{
  "num_hidden_layers": 25,
  "hidden_act": "swiglu",
  "positions": "rope",
  "bias": "none",
  "init_std_o": 0.0553,
  "init_std_down": 0.035,
  "lr_mult_o": 1.06,
  "train_tokens": 127500000
}
Each number is 128 + 32 x the weight over its row's rms, rounded and kept within 0 to 255. Layers, rows and columns count from 0. Numbers have three digits each. The size before them is the row's rms in percent of the matrix's.

# layer 5 MLP gate, 320x128, rms 0.114, rows 41-77, columns 0-127
101:088128171077077191117123125180087147143152142126159122105094188114134130148103136161124123124057179125074104134104200193172110128163155126128095147118078134164118100136080150164108151091102083155124102155161156061189122105100081133112080183118162132109102091121138143111116184165100139133174117120134148128141151154099080101126121118068110107137131167190098091142125097052171140087155
096:113093099155187049152127186142155073095171135150118124146112137082160134129120137148130085176118129150095183109131174148139150126147144198149131067138125117138095131096208208113126144093119160153125167142142141131114116110151135167122130162157122162150149165172181168100139099184139062154084154138138167120140095077132118146093214083144127165086154136103103186115107103147096136190106
087:167108046152098182068074159144181165158111165106187205109123079077150089169112096075107111154144176164121105085100167126113085109136147089129178151146118132117103132108166104133127115131147156135136158117117123123106130102130142081105110125166090130089088106135138069159134101108127134192108155104161135120111172141176139086075155183058117129113131155127106089135179119166103141045116
082:103154141142136160159136155092152086170161180181155132161172133145115125144119188189162142137157179135164142107134103079093104159144062103129166149151087127186158132104135146211206093088151114144108139141120110089125123088095140078102114153147109091066070143058143140101084129147118156142138150065182036102155109141152112151157127084123132120154114122147128145147105126106092078123170
092:123151130155136122136193090078084115117099158133107097148119088118079156126160092172128155163051123169189127113103130152119152131116128140153184171121120104152107109124172141110129056131084185104124133112156133102143126121156070147125151101132081128208146134144135062176126091222061071112132159069117129136117093150102120173175090143164153115075131161122148067130152134102172154134151
094:170115142155077096164086123129103148150197171132123122090121175118159138142144179147108105150067091078171123129140186119043109172120160050074136099116130141153148185112127163117118127149120123168088108143133128168096154184102120149123113149049041120208109118143089122112200140122142166120112148179112128129165103133146123117163106110099112165100078087101135135164090105134099102117132
109:113151171073150134128105068093093125176104105119159126106128119140153041173171196107111128090183098101185132120147132121171111119116114070158131089113141110114144079133154146129136145153086120084221134103100144111161149172104172128154097116118094208146130122048095127108126122115154143171167109112142156131124124097096104164150102075126166117189108087139124137159060157131159164099077
107:121138185136140111076112106121169133123135167129152087163114144209129112107096066077142077147110176101124144146116116132113106092115088131127146133171122156174115103137105146101139096084216166181133107163142148128137126127112076059170100133181151138109104184160105155139192118155175126108114133088142095080122082111165171154081198136215207127124108127133132117091143098110124142090134
101:134091187110129084160175083107122140190122150169137139059189103168163103135178136088171156148161146172133092054154166081124168067150135166120103125112124200115103066131136185124105120107103105130153135163114162048157117124110107152111141151096160114086106113125178114143185126118139165070127128056158139080113189123134130106148114129119177168140138128106167154111141119101099090126099
110:152122114100138163100090106120137142068175141105109171115118174177074078124074117137081155144117146102132125126171184155113139145151138106147138105094117147081120139123153127119151070140135124130081193091152138103148132075099098130108112162099211047139148158141082055175140108147127122178097229126116156105151107042099142110100149097146138119084159145112137136154126084111090169084132
103:104097136174117123109137146067129142098086141179076175055136150153147170115133161114116072175145115084169071147123173074154085198091130128112109163142104105160152193098171138132145120151091163141130153066106121100146176140125111127109162094137106138131068137108160095144115124127064151131149096145201092128137105192102135212118102101110162115104117154145135120169126114080145122171190
093:048154120133150173133132186138122185050152076175107134099161134130108168140112083119137106176120146119124092097157119160105137141116187185037114160129109168112143120126130122169122089085169137144099127157154163165066084173108144076136158180132078125143153077127132090143134186079148165152163115171148149081125121148169154107105098140110186112142118159093167149141132156191145134112098
098:096102125121119136132111086119155094148151138062166142126084159112156142119129149110146120090109150082125155089149154191079131160166146147160168166109110127093140180109149218122077139089074100163110169114190082176140094160124167156103126190131126163101129195145117143098139144174139097104120157123108162081198162191079121140143139092068153119113158123084170110150188068126127152119115
098:083161162137148103090161159158097121136110135144143148148139134156094127148122085161179144109182166155118159139122117112113112094144103199124164104113106099123086120112145159100082052126076207217116153193071076153122139053112107122173080112089125093132121145153132161119107148122165095109096120071111101154135095176177226086115142102139111115137150162123109103127130074111148140114149
094:143121111123119198163144113184098125067153084050124084140075141108103157112157113106111071136115115104065130141140196158075162105128157160166098122106170156120113124151161125130113172153101122104102127147179132108170059114112147083084129147146135115131135113137138082147086140171088120103131158093091172070125146123103143132081066155076121069125079147066164151118204113131126115161081
108:132136149076145212102132086144147126135146132167164203107073134103101148099119114091096144110113161123086166126077147139183170075101113090055122110147092202124154093125161164136118154091104112078198163091131121186156162094170100074135107110171137144128139120104168076176119134177164099149134128160168141141149134126101113132123203153092131127141115137138100123122116115155145221149125
105:106114129150173055118136135136071115158171163160121182126139076192118093117164119112150147072144160125193088154158189175079091093140130165178133178161095107150088154168143170152045151119176113112146128140157150156117137103132153131119186058153110161153168095131138139128102107097097145126060142132128140083162070125143079086107136154130194128121106140155148120116189109147107128117094
100:171145064177190115073137160113160152130138098122185083091121148101151091031140097095104146117138113100128139135142196090137102131118082115136135140106121134124076126155085092134132126178177121129170164117142111174100139144086099075094122172142122157126181130162101147097141084132125143142183058115098144163073135093166111156087152109124130202125135119185050175140156147154108123139163
103:133090093103219144118133094105103147139122218115140063141173161123109109100115143116122113135106118087168141081154108121069138160159093064132141080113140134159087117147175148137115133118132113173111147129087168103151080122118146144128186122209090167151088147120152159132104103173068066117120117105178164117086091142169142135145103077163116143168156079128150103156057151177161113148091
099:133115062146102123080073123077110166165133085112118134110118146179153113121128150091176140078159090149130094180121105127120154113090090104145163186139101094136139163149117083180131117151152144111141078136164115168086070153143171175166113052114134092106089083127147120126109148067119160090094146066132111158121166032123128158159142140147160131111208139174133139118159123114121161143200
109:180114117122125126096120082106148124156092106117077181054113122094199090126158103150165112120122158153117103207103094115145147136214144118158128093188172141154167111143173116129128108145148133072091140143133133094145137130152121076082105135149135124080096162160124117095115123174143075083034068182132133148156104154095142156161123138081164169096114083096090118093098149087103154149150
100:118154175134183077095114142122116089120093111059123182154166163116113188155162050059133118086084114158087119140163174151126085137087156141105077197120142096129101078176173136159143098130151128116138120108161182170120158142138117168167126173114085097124136149164094151081139110140136120180145140120135090114124130138211131131098097105130103074064110168121114175150102144109170143121079
104:156144148165093093135180147147165167141091133173080096154177097157104079071100102102170137134142106162185162126113131145105069212035115098088127095132163137121148096139179107139175189195191114106135120157169149130089112097124122145114163099134135100055115080084164193184109164127117165120116125132102157139148113097165138128121114150156106122077108155146117161103144149106136116130099
102:146125176134121120126129138166122146141158157145208071136100121113136105132115114041106131103143103132185177123059179152140180124146155078146141053167100088164115156125110166146154146159148088102153163122176130163097030103166102110086130146135148123133148131167170099153090113131186122105130140109113190118167106124107131113169119059121143156127178170107165206155135136123125179139099
100:085133137119182130087186135122131146096117140177149137122156189171161110148164131151131139083120109126196128106141118141137128121210086152145134160075160153114091201078114133135117103132174071097139139147138077092158141090134103134137048090078086204147086117133127104095181122170116098119153128123116194091092135082153202104118147098157182090089127111140102101153149165117142098138106
112:156170110064123180114086129142143103167124105108045154109123150138127121185112136109112102170088104106093194113090116121145155100114172108201149130150088131196167131192138097142141088155116118131111082111130158139152102115150206195112059125063146111072121170149171138136113200145140135077121150130181104130159141147169109150137124139156163133123081098135177122103116104114089086090141
098:154081165086141136146133170091170110114136106171112159163172084148182194099123154101190098115151110121144200155165115095123150079103086151134161139128109122115122123110100130135103133156159072106136132113081143084171118126162177113129116119136137076047075170135196160118140144110144145088170109171101118133138150097153148112079096050151076088154134210172122144116162123092138085107160
096:071057145182112130114089110130132151148143168087067100140097074169173122170141150130130129143150091128106190111144074129141136166125134140104115139105122069154112112150139120180137153112096118072136135156132094100143042151155170067136109142107138137151204209112151173108153101130123145112120085077141154144134127125169189158119109122116050151101094103134167118112096166098204118161088
099:090124123146116117149128164099175134129126182130111095083165132082142164160106067155104148132171110122059142123077183117103066107120118113107159064133112127122148118129151172121107140130102033146124094154092131101158084135125060134135099122201151077130091126101125132190124137139117115109117073074115071086116139199129211106128078114126161139148150129160144134165121166161137051122156
097:094119108180177139113119098134099145130159124109137096148143134124156144140143152075103073072164126103156135114172183152131140086182147095194118104132144074149136126126176157137126087146084118094184160166088099129159098167122162138183170131165130120127173129090205128128150067135157117126154187126141090144140092115117121140077161125161148049170125109152109139082078126221092139179169
099:133041097103102131121058090139124149117137149127074093129116172195107087113103123169094094124092110162099160132170139156085092095116133093096172190110155138195127080133159139162146163128096125162114106156123122097040166102147147113145118093130124073114086108140142124156093167141140122191151115094128117183154112097101119120138110097048161117066132081121168142085153172096147086161104
097:111182132169132150210145130124153191121176081167135083130111171138090107087049164108131094157155106063127162132169157144119112115142126136138140149105140174104133148110076103142178119143131154138086077144102133122090156115111132173148196098120094124147117134127146138102138156102142152100182161127094183121166087146113102154091181140121129211177148160118091158186120190175126184184123
106:079149112100119145141134150111105119156142183109135150134112132117091142177103134051143135098088161155178091099148043148155145172096107135109104150138115104142147104073163136081194139115186104105111100149072122132105146129121159106132153194095089073114173150117127148178110111107093169115121155086130195099101154143178096135095130062120138094131151111171179172130109089131227114087139
100:117103163084107115148108157171135087068129126103054090124148130121146165135132085128170155101133077136100122108149162139088145102156116145117074134107045110137088114098124110135103076157074101125096104190139126096140147173111159191152086083098156092138163125053117112089159124097124123116124098057133148151150158074152179154148085116060090155092100165121181080110152084102166102148139
104:118164147121054207132077125068165108153166094164098060062131111075134131140141133151155094132135115092140155180104137098114169180175102112103191153106169161105106115112080111195129083086136134115067083118130118178136103104135124115121121096137090131164073154174138191183163137091139149093119071126115152171177134098095128092118135100104164161117130122166106099124123121112082147099146
113:110104103126122162126122124123097133097120067135108083167098086145148067180176138131113102154165158134075124130178090104040172133105093169205153078152234140103174171095076155125119101114176110181146109103101134150142121135127162113185125174145102166142169160135109146105084104153143118157114084152142147136077146172082117161125138137148153150119149069111150103149099157169137142084118
096:115089138129136175152199122177155083175191183144179165131150054166154118099102164101129127143119126169137122106133101090086141138087172148157076136156150219172125164151141131082143159119151112126081156138079104096113169142109100131170109207128075113082086157132171114112089110160147142100111089175140081106113080176122107146134195112115111127087139100134094111128104131142098091160125
# layer 5 MLP up, 320x128, rms 0.111, rows 41-76, columns 0-127
104:133179108141141094134109115076136121097150176123143160123141093140177152128131134137161150126136098080176145127149143099140137113136076146075153071171151099046145170118103140119145122183189098103149162107117127161118136194121119172092081065176137060153088142138053150194153151130132079145084159143146053178117148145177136175110102151146106106095124123087156171135122132201118111133140
103:122122104116123172110135078093117101169076050126130133114181102136116102143137193132104117085102127168135111096068067069155163083146110129154137114139119086120152094163175078151117130101069147125132153109100181125216153077100092148154108123125143118107171129140112120111152144110165106120160058126139124146104131042151127110124093179063124122186092135151105107075083156088126169107083
091:143160060124114117104116187140117128140141131129168176134126105053114102161116105063146099146167140174144095115111165121135097140103177089196119176188127137150109163143169121138157150120115164107108158121100117114113136154138167084162130134161163168119111143121172083203136133098116163183133173068142147164099173127173089145044117147083084133200146150145082097095174086142106159115163
096:132106095154180085147095107094086110170139169112079181161168146144130166108131124095140172117148136158178217133084129123067150158122076180119147088152172130129106120088116134140129083117143187143118130175171100124130105035128136125184096146137144133104112155142154125107144198142168100136088172182116151156137104113090205097113082153142130107039120127154105144083143125105120160142108
096:071066128063156101179132129137129145090139116139203099084114158105108120091156062138099149089123151100112141141167128133106145160176064089131127121140129112126168140103079135192084139162142122108045131112132088114134126130117157066106123185145141158164172147176084140102113116078160105135124075174132174156123124114162179153108131091071178135115157109197084115127136137182087146090102
103:208133117150089114130172170097147112157181149095108121170099135109108126101115145131143139118156109061143086124081134145120118185133160123057074082137193160127098211130098110197137121149076095125158040106138116174135096122163098126096082136163095077141117158108106130158130078101135097105110137160146174108117072128090136107152191170117120127179154098122130137147102147140128116073176
111:182086120118117175159088156141147112084193131141090127229128147139137192071087070118114125179123126183103128155102119130092165212151134180063138134141119166100102189149098084126125114112179093153058128153127065101134093089144098078089141150160120111120144112162157133150146103104087128098128107120152120113137119156148161122113176149175100115117146094141128125104124114125057072127149
100:130162165097080165110174137138118176067077066135088120139178131126120149137150190121150168122130076161118142176125145156150131107181129122166152183052143110120107155131153105067150158176073081177105151088173145134139150082167146160120097157088133115140209134137137072104148119144102113165114166159128159122119152107117125076142103170073091165086188177123172160119127109142116100127162
101:112083094181136204102158135148139089113117173138127139123092099107161152126090122122052138118141105145085107112106169079170133146136162124118140200171127090119170160160070131133056154104126093142184131170057158135065075115120115142115129137165078162075095159177161128084142144124116114130125115161176076106121079191126116181102129099137105114160146117101148131066152159089124146079105
108:135038160124190122137088158121145088103165158150093165115137084128109101099090191178092139178179143146155164100183122072153093115088146140132124175132106102161133173178110177137117141143097099124167111127169168069121132129154137169154129085150165136136086118157219139102165172155077130140183075091147158097142130107131130106093088124132137108117089073152168164127114172119123098117087
108:125129121080133138114126080166109119131164077087143100182115090125117092109147077135131163087102121180105207115148088174074139083146134111104139116108155125131102113142079115162053147113160114111131094155165087147120081159141154103161068218147142084132177131166139142077135125146138118091142147079074158125093138090157155030119156107120105152155136155112132113103116119188146165068084
092:061170150105161179141145204111123153117133159131104160067152156120127087177141129091138125137128160093132138112164111177137089194155145188065171183110056118134159113151166113140180087098154111107164138132162173178109085186112139142157161192086106136085108081153148126108171168120118150090154130124150149164118115143180115163080167132138105064170153111141126150168113109159104099122133
098:128116115110120140115184137119045161112076104182080158151191150176118065172129138138076119102164081153143115110146119101183174071129130116105089141167119090095173117184110090181164118139143122126134081118072081115134183111112134132179097090140141116158151120088120142137128143070147141129123108151122121182069132055125186149152135151173151131127112127130160119107059198167141093127137
090:099127105138168191117095089171093135139118095137108100149105147058102173179152133124092075133142088166102166164096158096121144113150129170118161102189133155172174161131175105140102162166124133075121065149104113177077139118170104082162167119104152170142101129096146074117170147079169204052104177176141132137112146164110161134101138126092112150171117117163143077139162124070116118127135
087:142136098120139106158163155116099077159064094151109138078136086123127115198140116131207160151161148134159097154090106124139094163128119123135151078142077103121125175156119121044106115113138123110149173109058129103113145201097131103178143081088101160096096093094136166080153152138138087154176158183127073158141112143176146137111176127122164108116153126227102131116110163157140159081148
110:214081161094129168101176075120182075151152114182165140134109163183107077138076159110141103110130186183110143092141106128199071119110117160086147111112087138081101124144138117100112167128073114133174095130096128155154158102156116123117172097136175175127153114159159083161123130174126123143153090101174148124096112083130195110108126114130189142092166145153116113105097089177104144078109
097:114150145110117184176104125107089119148068126091045064133082117142143146106169112134115122149155123130067186128087140084118094133080084119061172133151137105095100148149131093180171122138176169062097098090118149117116124099159101138104109141151119155118134092135124110077118148121186188139110089182109107132077099171091139152141109099109093154151128091103138067129059208111122140102107
098:134160114181181161072124179085151165131084113144143041078117172098154101114083137119094116111122155082124117111121157145125100115085125066151113118127113134153078199153111154139138136154114122128171170126114173154150173142089071066138120107127125183117137206123074111147089099109126145125145144095107139175155157108167174175115181092094146118073192190136133147159167129096140112136168
101:181082121038119159127139103117150121169161152179120092157155116147114103130140103146073181120102111133097127087116198112110116111134126104141195060114122103168091094084145115159119178084158138150188174140163163149152152169141179165087132131143083184116169090168111124155121121089110111096169124111105157148077087128115106147163151132164118130125127047086187073108130123193129098124125
094:155116119101107079107166121111071130110046097098156113153109126210105114104108157118176139109152148153110133176144128091115085128084122136151071100136068146117110134090147090161128050156113105131126116105094092163115110141155126167134107066113157108158114113147179176177123134131137114070161167069126095094111153087185188144078141106132150098118129146179171139106172078092074199128131
098:151170094105080095147199138151123077129085134170201118172185127158216120124123142098162128161123108137137130152154145106063122134159183102151106123108134131150131150124168159131115100154057094117085147144159127174148144146167141140103158131096151107119138130074176122178155085101127127077146117130095094123124195150162038168149118171084071152143153159135158150062126152123131104170161
093:157129188186100099137146105096152135163150138177130149097116134182136130086105107143105197088112144127144099170096067168154128193178095100163182191165072089171168112149096118149110125155154097173115143144138127127122189149105196107135124130127193078131103116133100093156151141124096162157067173084158138156150137152142068159133105073158066122136119081082105146143127132138110147174113
105:072097120118156105141118076097124119145134130148122126101147132110129138125131125132142128123153133164095126111112094098120140020162167168144171097171059143108107135088060074131106075100114126123162044129143114111130135052127215105177125144123152117122077109169087070095093086100111098087104126124183123098110107141121237123115144134105168126120155122125105112061134172129113149108126
107:132162124151148148124125170124107150138097095122104121073125114156138147182115200177109103109070144116071125163167116084117061132099132101180076171110135144145137176118175123084141151081121178147114147139094110120149165095143154126137169101065101142088169186118078166087155111172146123066141182192146054111152175178175106086096105102101160128125103103113108105130115096106148076108117
098:158082089110153124090137119204075102110147062118109166162072117125068135168125124128147068136151123169155074186142086165115122070087099091163135050093080087127097165105139183174169114128140093101160118124113188110152140159130065159138148128115181106121196068096129145139137143100094126128122071157124154121077111133125131121130152111126144166131108144123093172175098147075133117111151
105:109111160121175120090157116121072140146109191126116123105147151179146149204082187102083152212116117116108146152167124101177159120108139110139079117187107164194110087145122098123161134145064153111155087066156158117139124129154080204145068173088158096113122141134188118148117036093097135155143123135166149112127137112096168173089116168119125146154144124106123133128090095128098150165121
095:151136103148170130098182109058120182113093178114098165109118085145157159102129144126145138154174114125085146173158155070109117087127053156186104145146074155166072047062121099118102105166076132087143139146098117137113103108093132119165153133136186150149107143114161126115129079104175098103130118101149110180121130122123098146062134119112099082099129073133165124099077108059149116190134
096:155198188104103131158076085161141178071096114149147165160167191140147124113111123146113100078073126104134097128093190105125083109169123118119144081104131112135139069091160163107124135123129183167185160157127119120147169114099096164110150093085179118123086099119152074171121179197112107184178157106125140143129055109088089129149142111114170106137148149094143136134141105139052159126153
098:093138157104164169149127092203156110131136097070100073091082157127113151122156114142114134083122169095124124094121130140175114122122141157159073181108222150123107099176114112183167144118141159139138067165125172133152158124102173172138172125087183143097080119150162135130050132149163123148170098050133154126145124097132117141125120127078135132069127122149134099080195127109153156099194
102:107082118100225134138137120171175061156099117130122132153088135150147062109117165167120089103085130172097158149133151145101098176173107147150158143125177152146139089139144148129120093084188160062119063147104094093137110127104171090160133129126145184101078184121131108080099138128110145109113115160103120092163094196155100087071081104121104102123105114084091134103110168139071083140104
096:170100091136094119085086176149102161130076139145192137116077102182140103120084154082160133057087158206090153150107120159115142159125135178097089175151146126132114103095123160127132155135156130066087115159168096121076145128082123093134130142071163137150130124107133100134131157173160126119075109121096215101086100120030135168131109163123159151116201102114129127115116112102159137165132
096:179134122164104117147120140088167105072129062130141186163129168117157143078069116139136115118067129137154062145157119173119110125127153169161095186119093143149082083111140129168134099112125138123091063160138139151093175063149098125139143117066144199148085073163149127155110128160119154161186091088108138129046107111146099122168136105100153149099157132152071127179117099114109127061145
097:104097140126133116151163121123107113146120140120131146131131137132116170132161192057170159123088165133134082100158087153151145193108186133126074121118088103145095134140123111111125139109161080108127144127064137139087191165110144138131116175156131077136205113126128140162075097091105147103093195084153141135049147167157123145091143094115149156164173153200159200166098116159191077140172
103:113143089136082141131176057182173156158072122155171166129068098144131069116108121181142137150117126107126106162112156121148155138162097053171121150105177146162108155144113141158176148120155070130159110106180162128191201134156109130109143116136138156094065179118136156140123086090153111147118168162125116123152078120129095139145127139146146137091133092110087182174201170181150059125123
096:113178147149096177168123168128170143187136099086118152131146159086102136129155134104083160103092129096127178129099094102149133120119156111120093193061145150133112096148171091178102060075150160132139108156104097158113145111173111121078113106083192095094123116134138173092137116131184133154132070164119130153155182066043099133141170085140169120143102118108137096126153098087144128145212
110:170144134128139100155100179134136165072130174096113134100193131107210114080164095124169132144117142124046048106143167099068117128135115097141076079085163147090183075119111106105113163088110145152125122118137145103079117154085117109126106110087160125121139157153127122074146125173116147143104078094163086129106144056082083116097128096086137153133073108155137172151121105105147077085086
# layer 5 MLP down (transposed), 320x128, rms 0.101, rows 41-76, columns 0-127
100:149112158163201161110128124128234144098149163151087094147107144118154109151122138207177127095156161127196067139147055144141154111136129124138176076124125079095174090109138144152127156117079178155127148092136177160088157130111147101138146079118078085131177130136133145121133152121132126126113142143129147126177166141142158157093100141052131068204107128104151150185118165162090129114118
102:151170149201157102134094129136123133116090178140107110092170115068171114070135146121079132178171153112054175167092165123094149124092141100148090122140155105113097090131172115112138079088115167096129137175119162130103091090093131155093095115079168108108205101184169100095174133125189108135142133159115180192122110123159107090106142115157117113174100105140142178154085167143110136100073
097:135080088128140120110104107129118060149145063120133104185131110106148107103080128155177162132152142116124148117149108102164131150059135211134082122090110167100133114123059150085153071106125136125102143164116131109110203076135117145168136170091175139109153140148122159170120169137160205105182105127101157142161139066107110129109149153154069135168145149166172130123153076202170157166096
093:085148101179215117172119151099151119151132214058118166196150084134098107087119097130139139144157148180127181150091119101167142143162099153107141143131137099165134142091110124187157121139133159181122143102110118103131095045097113176153123092123150094125056158143160167116150106092149133159114189122129131113145088145122143165159157110153091097097085117170103152098043096120111110153092
097:097102106096171137152164110164136154108200105140194132145107135156123119118149128159105164040139153118141155083151127101035164137125070126131162138083165170148199065106154166146088129157127153111117081152160122132073168156133090140119149133174092133101182119128110166156114128113146106126064124141087173147176149127158150189134077170121145100096147164153114121170125193146140164082152
095:174124054112107137093177109119145069137162074155088146106125111119080098162055145118177163120150142112133142112155115104142109149124203152087027126126129164126116203111120086133135092136112087139132118095141104167106163073148128106143073175131148104155135141133140175097121124136153124126185142096124164127150088067162106114157106137141148139146158183139168187162098174141151189068158
105:133154115102103122147084159165092109079175147156106116122130158108121130099156121144129131156090117123065156080047152127118203113122135145140111125147087096128080193126079118175091121093164111122136061103057137113158103134082134083102068095112094124141146120094207109127117124139072120104136148175174091139141125116104209107161182161171142138135136051126084109090146120165095128118097
104:161094107145117150171119160080041134137114090177141142056191139095122148154118145162111143130169094146130170135109133131126134131129136140135121133090162094093116147149158170124118121120081119072150123131056156147083112097142182147138134119128063075084184102091130080174143157111100134136128129130103184142193149173096138185155094119060063091142135117154176153201107154163150117178122
099:169139164098113086116064106137097147190153152127122086105184097170099167149195181118155170101162178131141123107113112173107133047083078165131139098080165117166142104118100134097128163137138062092064173108166107184128147148140125117111115152097140123167112087110069133183162124115154115117125135088090134120112114084129160081121119155061161170171107101144177137182128107096152107105150
106:134166132139136154151154099115147114149164106039178073193090138155201156115128133110174093121130105103106051142100128133135105119135115123112167069135171120102087123072125146148159096076154154180102115117086077174146115101084117128090149184112134112147188168142130133118110137127171147106125149111075157102185165141152096188163128111099163115099179182114052107117135091159172154115114
109:090121158156164189131155126102146143082140124142103186124106167138106116066101135095086122151217117099141129114190167068105049189152129105114201146120106117163153149080133112180108124131170145175173108118125103092122169121109132113163122150176079089143134148152164098151147116110095116098141118158131097109078125135137137190109113114094160167066135129192126107141056099146155160118186
100:101113121082168165155151144172152153161126135104132159104142168126114137133116137067168175195102152110075137078064104126101091147097187181032111063095141158126196138054112122141129135101198089148171096116127139097145070109129158094115151133179096160155113154114140105152165108136133135130136134083170080138119079127098141096097114133166155071161082120138087096136093130145136160121114
095:145147148115195106064038099134135124168135174072174147098102153113163174101140112144147092137179105085157148088196130137183102145141145131170140055087084137130154118125138116085126168090096127126194154115122127128132102177122094123136131177084125142130074069195091087155142119142150140125142114138138129132201156143093102091124094104096119056158113122154157098124143157059151137114110
090:127174067092148126111127063137119145121100114147187173096125163199110138113121134112139118109190102164169096154148136096110162134112177150080126165137152139119150103107111150129155155180147164134202171186133093092068157162128147122119120111134089107228149151138092198124148115128169116146089152143088138196106088199124111082089114146177111143146169109153113130117138169146069125144159
090:166164103132145202188160121166046083126130131108152145132166085134096142147126108136137107147184140085133088143139156139132121135097117122138098112116134098112097108149164113097136224155103138127177122117120136065106116133075148062134130104145088135123079058127116147155135131178080081146120159160065094077104154120135179142087103136120127047137107137128156103107176076151098207153152
105:119161147171129071170099112145115140143107167102110153107120146072137141064089109135128122119128132167104066104112118152130102109159152102166100170124059101159119200149147124109135150115161120147113151135179182087118088207127159153134115151061132081195157122170116148035134147127118146096125151102124124097141092100105173130069083151192077099128130077123178082078099128113115097108097
100:119139164119144093152119115099097100100124119118096167135116151152124102127149132194152097130162153109189144173146163122094088116127128141123160241210155064156085127147156140055157149139173127061163151130070103146147137104201158142148126096134101093159144088108098099091157187120090178148093100173115109152152132153138136129111098094125175152109101128171144099118145169181124162161079
097:178097068183191142118152153126180177107091100179111114122113111093137096095132103109110192155160208122159131154130136130138083088101060099136101118129147149140130152139115113195093098170207165095127164133170122130132186143142107105089115161092130138097125153124073118166112179132118089128134115131116141127058118116183061122095138148146204126155154132191070155104139130135130153147155
102:081127098100146151100110104120155154086152138058109087144141126170155134117178111098098129153158152142117153174121138075104066095120165142128135082110084150134075183093130160211153111140170124090120074124175138135148147180103141110157103098127117056164070099110103083166150106151176077126118125078090201175048159081161098168121091120125119139098155146109124129095094129128139127151156
098:110173143096125143138160131101148087167129161114091126172163138096093113099126158128103104104061097086136165112118055128102154093134113147125184071061127192155168114107130168188156160140145121146158118086120141053133136129121133139104147157130149181184149121096118145151099131160076109145090107166102188232135135160090101113095126134126061163114078125101131108115156076106156106102073
108:105140143057142124131178157168119101165126146145118131126139102155111120149164150141101107146075137154121141104076102160138107147127199172155074161152057099160074098058147144196164071158142136140082158108138164139200137109173130070126128158147075174130081063133133118154181117136166140145142137162101094111068125082140118154111088123107085188084139147118126127155071067139130118127119
097:169137147104078112176117117148134129121226122183104089143099161170125138165136180190115221146145115115157138150096108110165166103171132099195160097145089110128150129079113176137136140130104142131094109134095132112091214170126146090096160087167183108147112153124148128199122134116058149134060180114103148123113131142123152130173153099173128140133147078131095139154165093111114117158096
102:101110128126136125140109107137124070164185152137084141154177096122065120172092097063175136119189115171145184138125128075152113128109136103115140095120178131108101082140092092121103129101140089116172109110188183117139127054079179125178158103127130091075104099080113164091086119158133135093113115161175184118091101089130193121142136118065131111113086164147088129064122080134113134090105
102:134166074160081115089140127121130115062097136157068089175100192079203106108150119052171114130120113091072100124150110143107124133112132097124137119150098146099139183098133166172081141137064146146133161144091107134165150129110118100168118078127181075071154087089157126136129180158104105147100113158117171103108120097150163057138140139106123147120104110190097118150107093148184072092162
100:112121185108107091116173048159114137127113125120152151188113127176097148102168165120131077126139133155153118137138154166156104156115135171095130105117081111124045139080178117182110135162192075097057106155107205102133106158107116116088106110123110154084161141075130166143128104136144129176141087201153143186077109141144161120117149111110187091187155126129139152181135085110134164112144
107:118145118130166170128088177163100099126167121038081096166075076136145121165086126100097095112058125125140151112052158087195164057122202124163168115159107131218134058101150101158124139153105162102166157128082112148113134153157132101118096138108163133067141140136119139176178148144138181139141092118108134153085080093121174156126117144145149121119127114146134117140124116158130083106109
090:098180074155138133062151109088116192127126155135096122093162130087117123123104116146143078088173073198144153122167177095169146059091038090129090125132116142136089107144093074165138101120140116075135133137161130155095183134194140073155116149064138142166100133115074121112108149144123125158148104170147168146170164123130132130153119124147092132093117164127076131130179153126178175160079
092:091168107089189096154105099113108126096187097134176093088077070112153123102129142161090143144164121137160045116135137127101102113150140149129147134160142036182138165082130113099118184135095143130094191100134141129116169029116080191150173122165131119128117072134100102144097111136120128101128094172132091154129140141106125096180107126128180145119137188125087140081179128168093155109133
099:118064119144145107106106165111101122182109156201105144159135041128158087115106113108138092111166122159113177155174083098113092134145138094125165075114090069128192169111080119166157110138108086113147211141109170103074138127104087140116140085141140155153150143198149090120133104146095151063166157140133153144105153177180157136077136159114121158109152129113147184139108157083178086134118
100:129043112140167180145094114195147186095132074134130110196133140186076106115081144144189151120138098143149116114134093095110092126150130100124078178200135091110151187133124149088098159113137141103066110092102143131149148104114140078114167122097064112130114139111111113114152154091129183095142086083115121093091122181148107079095143089124138073116175110086064146144153107147139092164112
097:096152187171136124164147146071155096141108080124148133127157156162101169154180123125120139145140145112113141075112062083122102182155148123167120113134173179042177148146092096115119126103170081117166152123076083179184145166158146143128167143164095167126124141147085099102095115107156141081128169123090073097139121203173146080130117097123119148166123106116129119135211114152116160060141
099:099095122057128140061112131097139067108087101116131172078117091158156116118159118147099128118094175177147154133096050094171129183129175180152120110115199091133126082131113140096117105128119164064109079169115087091163049171106130169136123161111135131150111095163138138153135132116109130157084105100110152074101156117099176144116081100128142127122161130088164168151086198130133124127199
094:156080132086153145176090123101106139156109121147079103183142110106161151080107113182141110153143145142168166135083209152087143143170153177146157167121155124101120132139131159139029133147082171109097118170142121107121095101192127109113119091130196099148103071132164127103161177204102055077124149153156092163127153093100139126126140191141129145121102122153084137132163166176099129158123
100:147095124066141142180138129134143098151158134117098143116087210122075120158146160099133115114176118182076075163140112144145162097130174160132084111095122136163120167127121156120061137145087139160112139060045165099120161080107121118130040108132154087088168083114118112091148118127139137143116123076127171088154139107086113105129112133080145147123099176118140031123121067105147108081149
104:099098131115160067144192137166119141105101146116142201193126105102162123131114130160114131139104116164135088126161083123130119068072163160122050109101134126159168098172171104122138108124161144134132165089173098086138172146157134130128195110061182085093158111084073102082099159111177151122152142111133142073064165148115061164113138117138090184131133108082138173140129128098161138160098
098:140078109111107108121151124139095065179086065101107126146112074078101095105098108129069098128168096134142053132159152154181120139073088085133036110123162141098081147147137094157089126106135111106144157114139097120122143063136139137081129205124083108139104112116131146129126118095168129098114085090154130038125068149124166095176150161170159107129143094149108148154083104121121122190135